Part of a small language model's weights: 8.92M parameters.
Each number is 128 + 24 x the weight over its row's rms, rounded and kept within 0 to 255. Layers, rows and columns count from 0. The size above them is the row's rms in percent of the matrix's.

# layer 3 MLP up, 1024x256, rms 0.103, rows 755-771, columns 128-191
size [ 98  94  95 101  94 106 105  95 103  98 100 112  96 105  95 101 102]
[[ 63 122 151 141 138 107 118 106 163 154 156 136 154 147 132 107 134 118 166 131 134 136 140 117 149  99 110 101 121 131 110 138 140 122 104 104 130 100 145 109 102 144  69 151 149 128 117 165 105 118 151 106 138 124 118 125  78 106 122  99 172 108 140 116]
 [100 104 130 138 131 138 142 130 118 168 110 127 148 141 150 139 143  65 112  92 169 104 154 116 105 140 109 141 114 121 164 128 141 136 152  98 114 156 119 119 126 132 112 163 123 132 138 113 138 125  96 111 128 186  90 161 154 141  55  90 146 148 124 104]
 [116 154 167 175 150 108 130 123 137  84 120 145 140 177 130 119 111 168 156 151 126 130 123 147 114 127 189 132 103  97 157 141 147 124 141 128 122  80 164 130 140 117 100 168  79 162 117 125 162 152 107 162 108 128  92 106 133 147 111 143 106 145 168 102]
 [169  99 141 135 129 130 140 143 135 117 122 150 151 114  90 125 149 102 140 122 150 143 159  99 116 127 136 121 157 147 128 108 135 104 161 143 147 159 125 121 164 102  91 183 109 142 170 141 134 114 132 122 140 167 164 128 149 116 119 129 114 154 139 120]
 [110 112 120 119 132 108  56 166  78 104 126 125 157 125 157 117 102 129 147 123  89 134  79 138 131 111 203 133  71 104 140 133  97 116 192 119 166 123 125 131 140 133 114 129 122 115 121  97 101 174 112 132 158 170  91 149 142 123 152 154 135 155 135 136]
 [156 144 152 168 165 192 128 121 156 134  93 176 159 139 139 179 159 130  97 116 119 134 124 150 148 103 156 165 107 139 142  86 136 111 154 131 122 145 126 180 140 110 116  95 110 114 130 170 136 129 101 117 125 107 147 150 147 173 100 146 134 139 157 133]
 [101 128 118 141 147 139 152 120  85 145 118 137 150 119 155  94  89 147 187  79 118 106 147 104  91 111 105 125 104 108 111 129  94 150 123 122 142 121 137 139 103 134  99 109  89 129 136 110 116  97 145 135 111 136 123 115 121 126 123 108 145 131 144 143]
 [169 123  99 132 128 137 130 107 101 130 118 139 121 117 126  85  90 124 137 102 115  93 121  90 122  97 154 154 140 108 158 159  98 135 163 140 120  71  90 153 116  59 111 163 118 127 131  97 146 120 139  94 121 172 144 125 107 153 145 110 111 147 117 122]
 [128 128 116 111 167 155 149 122 122 156  89 114 170 102 119 155 123 129 147 140 161 138 121 113 163 125 146 157 133 165 123 154 115 130 123  85 116 180 114 149 120 120 169 141 134 149 124 117 119 147 176 124 139 150 126 110  97 100 153 174 143 166 179 111]
 [123 156 121 128 119  70 127 127 110 120 121  94 127 108 161 105 103 163 119  86  86 126  90 122 131 157 120 118 105 154 122 123 140 107 115  92 131 113 117 121  87 160 101  91 130 131 165 104 143  85 121 185 136 139 105 116 127 125 125 151 151 146 105 147]
 [164 139 145 110 140 114 143  87 139 103  74 160 127 105 109 113 106 127 106 116 130 122 113  94 116 115 178 124 141 127 141 139 107 102 135 127 141  82 153 136 175 157 179 100 120 141 146 139 122 139 120  77 163 123 140 154 120 128 131 144 153 167  99 124]
 [150 120 132 154 131 120 102 145  94 143 109  98 126 138 151  98 142 169 126 147 109 163 138 114 105 132  88 118 124 169 131 139 137 112 151 126 121 157 112 138 113 137 135 148 104 116 127 128 135 141 103 142  91 123 145 101 138 135  99  94 132  90 110 131]
 [137 132  95 114 114 115  95 135 143  98 177 174  95 157 136 130 121 100 112 111  92 101 109 169 139 152  73 148 112 101 152 140 107 118 119 153 123 141 160 102 115 139 131  90 139 146  97 131 172 160 154 137 129 137 135 102 116 105 114 138 145  96 122 133]
 [149 143 116 131  92  83  93 160 120 138 133 164 155 104 140 176 132 111 135 129 134 123 117 118 154 136 164 157 121  92 126 155 145 141  94 131 144 114 129 118 125 140  94 130 112 117 117 102 154 136 149 132  94  89 112 196 140 132 107 126 118  79 193 108]
 [117 100 119  75  99  98  82 103 107 152  96 127 148 154 156 141 125  96 109 126 138 131 148 132 109 134 121  99 110  79 121 163 167 119 100 107 107 144 124  95 137 146 128 128 150 119 105 139 104 118  94 135 122 169 135 144 133 131 109 136 117 165 126 138]
 [163 158 120 145  81 144 114 112  82 126 134 119 126 153 163 142  80 111 114 120 163 109 158 129 143 106 148 145 128 138 112 119 138  97 111 100 120 132 120 143 143 122 101 117 105  82 162 155 165 111 104 152 143 112 145 112 137 138 130 154  99 152 143 109]
 [159 144 137  82  75 116  88 173 135 111  89 133 139 126 104  89 155 109 139 162  88 104 123 151 164 140 111 131  64  71 116 111 125 121 109 141 136 167 118 130 107 149  83 158 118 187 136  93  91 188 111 107 125 127 138  71  91 128 153 115 120 107 122 110]]
# layer 3 MLP down (transposed), 1024x256, rms 0.0797, rows 755-770, columns 128-191
size [ 99  97 102 100 101  97 100  91 102 100  99 101  99  95 101  91]
[[145 119 124 171 121 131 150 122 143 147 127 137 173 132 124 108 154 122 105 145 137 125 151 130  77 165 116 102 142 121 119 100 134 102 127 151  99 123 164  64 127 116 108  82 130 148 187 128 132 105 121 123 169  87 151  74 138 135 140  99 120 157 128 113]
 [148 108 123 119 121 186 104 132 144 138 154  96 144 110 103 127 159 140 126 133 101 178 118 125 102  92 142  92 119 170 151 122 142 130 127 168 122 135 119 120 118 130 136 106 149  93 153 131 123 146 130 117 125 194  95 161 109  91 148 156  98 148 113 159]
 [139 120 113 105 142 115 198  76 136 146 125 160 137 159 125 104 129 111 162 147 142 147  81  79 150 107 129 121 121 108 126 113 129 121 141 119  67  92 126  99 159 144 120 145  76 130 149 116 144 128 147 149 113  91 130  94 135 145 105 186 117 140  89 116]
 [149 127 115 137 102 124 140 112  95 127 138 113 144 120 139 136 151  89 102 141 113 117 102 122 141 102 129 117 145 171 109 141 135 132  90 124  87 147 148 109 116 132  96  89 168 114 131 113 152 136 138 127 135 164 138 197 145 146 107 117 142 153 135 115]
 [ 57 135 143  97 124 153 122 151 106  85 162 127 116 105  90 116 112 153 150 131 130 108 177 120 154 122 117  86 122 160 143 143 114 142 119 119 148 129 146 110 152 136 110 129 123 142 113 120 153 198 131 117 159 133  80  93  88 109 134 123  99 156 159 120]
 [121 107 145 132 109 125 112 164 151 130 149 167 162 142 132 129  93 136  98 129 103  70 138 133 109 132  97 147  86 124 140 150 120 133 162 121 160 147 130 117  91 143  83 111 142 164 132 129 153 175  81 176  94 122 142 118 117 160 120  83 114  82 112 177]
 [126 149 118  94 132 135 114 158 108 135 148 151  99 135  89 142 116  90 106 114 129 132 107 163 152 152 141 128 147 156 116 146 127 126  99 152 125 110 140 133 173 157  95 142 124 113 119 121 165 147 133  99 188 157 129 154 128 161 127 139 130 118  83 112]
 [122  89 149 127 128  88 115 157 149  81  93 129 157 172 101  87 168 131 116 143 142 152 132 131 117 116 123 149 112 108 140 135 126 105 168  83 130 179 152 148 120 117 109  77 158  87  91 119 144 138 129 141 139 123 104 132 112 140  95 144 125 111 106 144]
 [118 127 141 138 111  73  84 124  67 136 110 136 136 136 113 114 134 121  94 101 132 137  99 125 140 126 133 150 112 142 153 107 119 129 120 114 132 106 154 141 184 159  89 151 154 135  73 121 135 134 150 119 160 128 151 119 143 164 125 107  89 132 100 105]
 [157 124  98 110  93 123 138 104 104  80 130 151  62 138 108 102 159 112 164 110 151 142 146 147 156 113 133 125 150 156 157 143 141 141 118 126 164 119 169  88 127  67 114 143 144  20 142 105 149 131 135 142 150 153 111 109 129  94 163 111 155 114 126 103]
 [105 124 107 165 116 127 138 156 130 157 123 117 137 147 106 156 133 116 122 131 172 107  90  83 110 129 160 127 103  99 112  90 161 123  90 125 130  93 175 138 116 110 114 127 168 113 103  98 140 123 157 153  86 145 138 152 157 136 126 182 109 163 106 162]
 [111 103 160 114 117 115 114  98 149 145 160 161 153 146 147 150 106 132 112 164 156  72 164 132 168 117 135 142 111 116 146 126 144  87 157 170 123 127 124  98 115 164 137 133 123 127 115 119 147 162  80 111 138 150  95 118 177 150 116 121 114  97 126 125]
 [156 148 105 119 139 126 103  98 164 100 138 133 129 128 121 113 137 120 140 132  90 134 144 127 139 131 114 114 122  75 130 109 124 131 108 129 132 125 146 101 122 177 157 109 133 140 106 122 118 149 116 114 109 125 127 110 150 106  18  93 107 120 128 125]
 [146 164 159 101 136 146 168 160  77 142 144  81 111 116 101  78 102  91  80 107 137 129 139 126 137 105 151  99 153 148 109 143 145 119 123 115 120 135 162 116 119 134 189 148 164 124 140 126  98 111  77 129 130 153 130 102 119  96 118 138 141 103 139 114]
 [115 113 156 113 168 142 101 129 139 166 128 125 154 150  84 125 135 120 172  92 139 124 121 156 114 115 111 120 114 146 132 147 158  98 170 136 142 113 124 123 134 144  98 101  92  98 125 135  70 112 118 135 150 151 134 156 117 127 129 122 126 179  84 150]
 [ 85 120 109 133 112  82 111 165 125 114 133 109 122 139 123 102 109 148  91  95 133 125 131 102 137 129 154  96 103 122 114 151 170 118 103 121 159 124 133 127  85 129  89 131 116 119 116 135  70 157 164  90 138 166 112 123 138 109 154 133 143 129 109 108]]
# layer 3 MLP gate, 1024x256, rms 0.103, rows 756-771, columns 128-191
size [ 94 110 103  86  98  97  96 100  94  95 102  99 105  92 107 101]
[[143 138  99 163  81 167  77 133 140 100 140 122 137 109 115 117 151 161 139 139  98 130 115 156 132  94  90 126 104  94 122 125 130  98 140 133 123 110  72 168 148 120 149 115 127 127 135 113  85 141 155 162 156 125 100 116 127 114 138 146 149 148 133 142]
 [ 78 140 109 122 133 177 170  81 149 144 156  84 192 144 130 109 129 134 140 151 141 126 142 118 133 115 118 151 105 146  97 121 154 118  93 171  99 112 129  91 166 159 122 125  61 138 123 118 128 148 143 159 101 133 138 121 130 142 137 137 109 147 123 121]
 [158 150 148 150 165 104 150 121 118 123 135 140 143 193  98 103 113 178 122  99 143 119  98 112  93 141 159 194 150 167 131 127 157 147 125 133 122 168 137 133 163 129 122 127 108 112  97 147 172  93 139 153  93  87  91  89 112  90 121 133 134  81 142  87]
 [124 170 113  76 118 178 121 103 144 129  95 125  83 138 148 117 129 105 134 113 138 122 147 105 115 135  38 150 131 115 115 146 156 170 100 142 101 118 153 135 111 135 149 120 168  84  75 151 148  98 128 146  99 130 136 118 125 163 102  90  97  98 129 124]
 [168 105 171  79 144 110 132 130 179 124 113 100 130 138 113 118 127 136 105 164 115  95 112 121 167 152 173 138 129 149 108  97 116 118  84 141 106 118 181 141 149  82 104 149 157  76 138 135 154 142  80 105 164 116 134 124  91 117 140 104 168 134 101 114]
 [119 133 151 141 124 134 123 171 115 195 140 151 124 149 105  89 109 166  78 144 117 135 134 159 105 121  89 158 144 130 144 133 160 147 135 150 121 136 135 162 132 108 120 105 162 116 141 153 124 122 123 134 150 146 142 167 154 177 133 106  67 147 122 110]
 [154 137 132 161 120 154 131  96 108 161  91 138  86 116 170 113 128 121 144  88 107 112  82 115 136 125 168 102 170  85 173 154 103 129 143 166 137  92 112 126 104  71 108 159  53 147 102 139 129 125 136 136 125 118 137  93 148 144 109 128 130 141 150 130]
 [127 131 138 147 150 130 114 124 162 151  75  72 111 130 143 164 104  74 138 123  56 130 132  97 142 136 137 119 128  82 170 137 121 173 188 147 121 114 112 142 107 151  95  95 132 109 192 130 117 141 123 127 109 140  88 161 155 112 133 113 113 148 127  99]
 [151 129 116 126 119  86 110 146 117 144 125  72 160 122 168 136 111 166 116 121 150 121 146 160 172 101 118 115 110 139 123  96 123  80 119 157 121  77 135  93 138 197 118 142 159 139  87 111 116 127 125 122 143 150  90 140 142 140 146 132 125 143 149 170]
 [150  95 164 132  93 132 138 116 124  82 138 106 167 135 117 161 137 122 182  97 135 119 131 111  90 134 139  49 129 108 163 151 136 145 120 139 130 101  85 133 149  80 164  90 152 142  96 101 131 104 148 107 126 177 100 109 127 138 127 190 125 116 127 142]
 [185 116 118 182 126 114 158 158 135 154 150 101 140 156 117 127 136 112 151 126 157 173 148 153 138  72 108 105 111 127 188 111 125 137 147 109  88 180 133 117 140 164 122 161 101  95 108  90  70 143 128 116 133 106 119 121 152 121  87 149 148 101 183 142]
 [144 119 130 153 151 110  93 121 140 101 171 139 102 114  75  90 169 146 112  86 105 147 152 135 127  99 159 135 152 116 144 111 131 145 110 182 151 104 160 157 114 135 160 109 150 147 132 117 137 152 124 119 139 118  91 163 137  94 146 167 154 133 127 120]
 [113 155 131 128 112 122 163 129 118 120 136  89 177  86 116 145 130 141 150 122  87 107  89 130 117 141 136 121 112 132 135  97 133  86 101 148 125  90  90 121 154  81 116 131  94  69 109 112 137 129 138 109 110  82  63 174 115 141 180 109 152 112 125 153]
 [151 155 116 126 144 128 113 144 140 115 140 144 102 132 120 132 121 144 113 162 134  76 113 160 146 124 150 144 150  92 143 125 109 143  82  92 123 138 124 138 145 147 107 168 124  84 105 143 129 170  79 117 117  64 145 124 122 131 117  63 135 149 168 103]
 [132 134 110 156  95 150 127 170  54 137 174  96 182 143 133 131 128 114 160 102 145  86 148  99 133 145 125 139 128 130 124 126 152 128 112 125 105 153  80 130 127  99 133 147 147 144 127 184 174 140 145 113  62 111  94 118 151 152 118 143 155  88 133 134]
 [160 116 130 112 114 132 140 110  94 104  57 147 142  97 111 140 114 112 147 163 127  75 143 106 146 111 122 100 103 102 131  96 139 113 110 113 108 145 131 144  87 156 141 135  78 113 116  67 130 117  99 139 135 135 163  98 117 104 188 106  86 173 126 138]]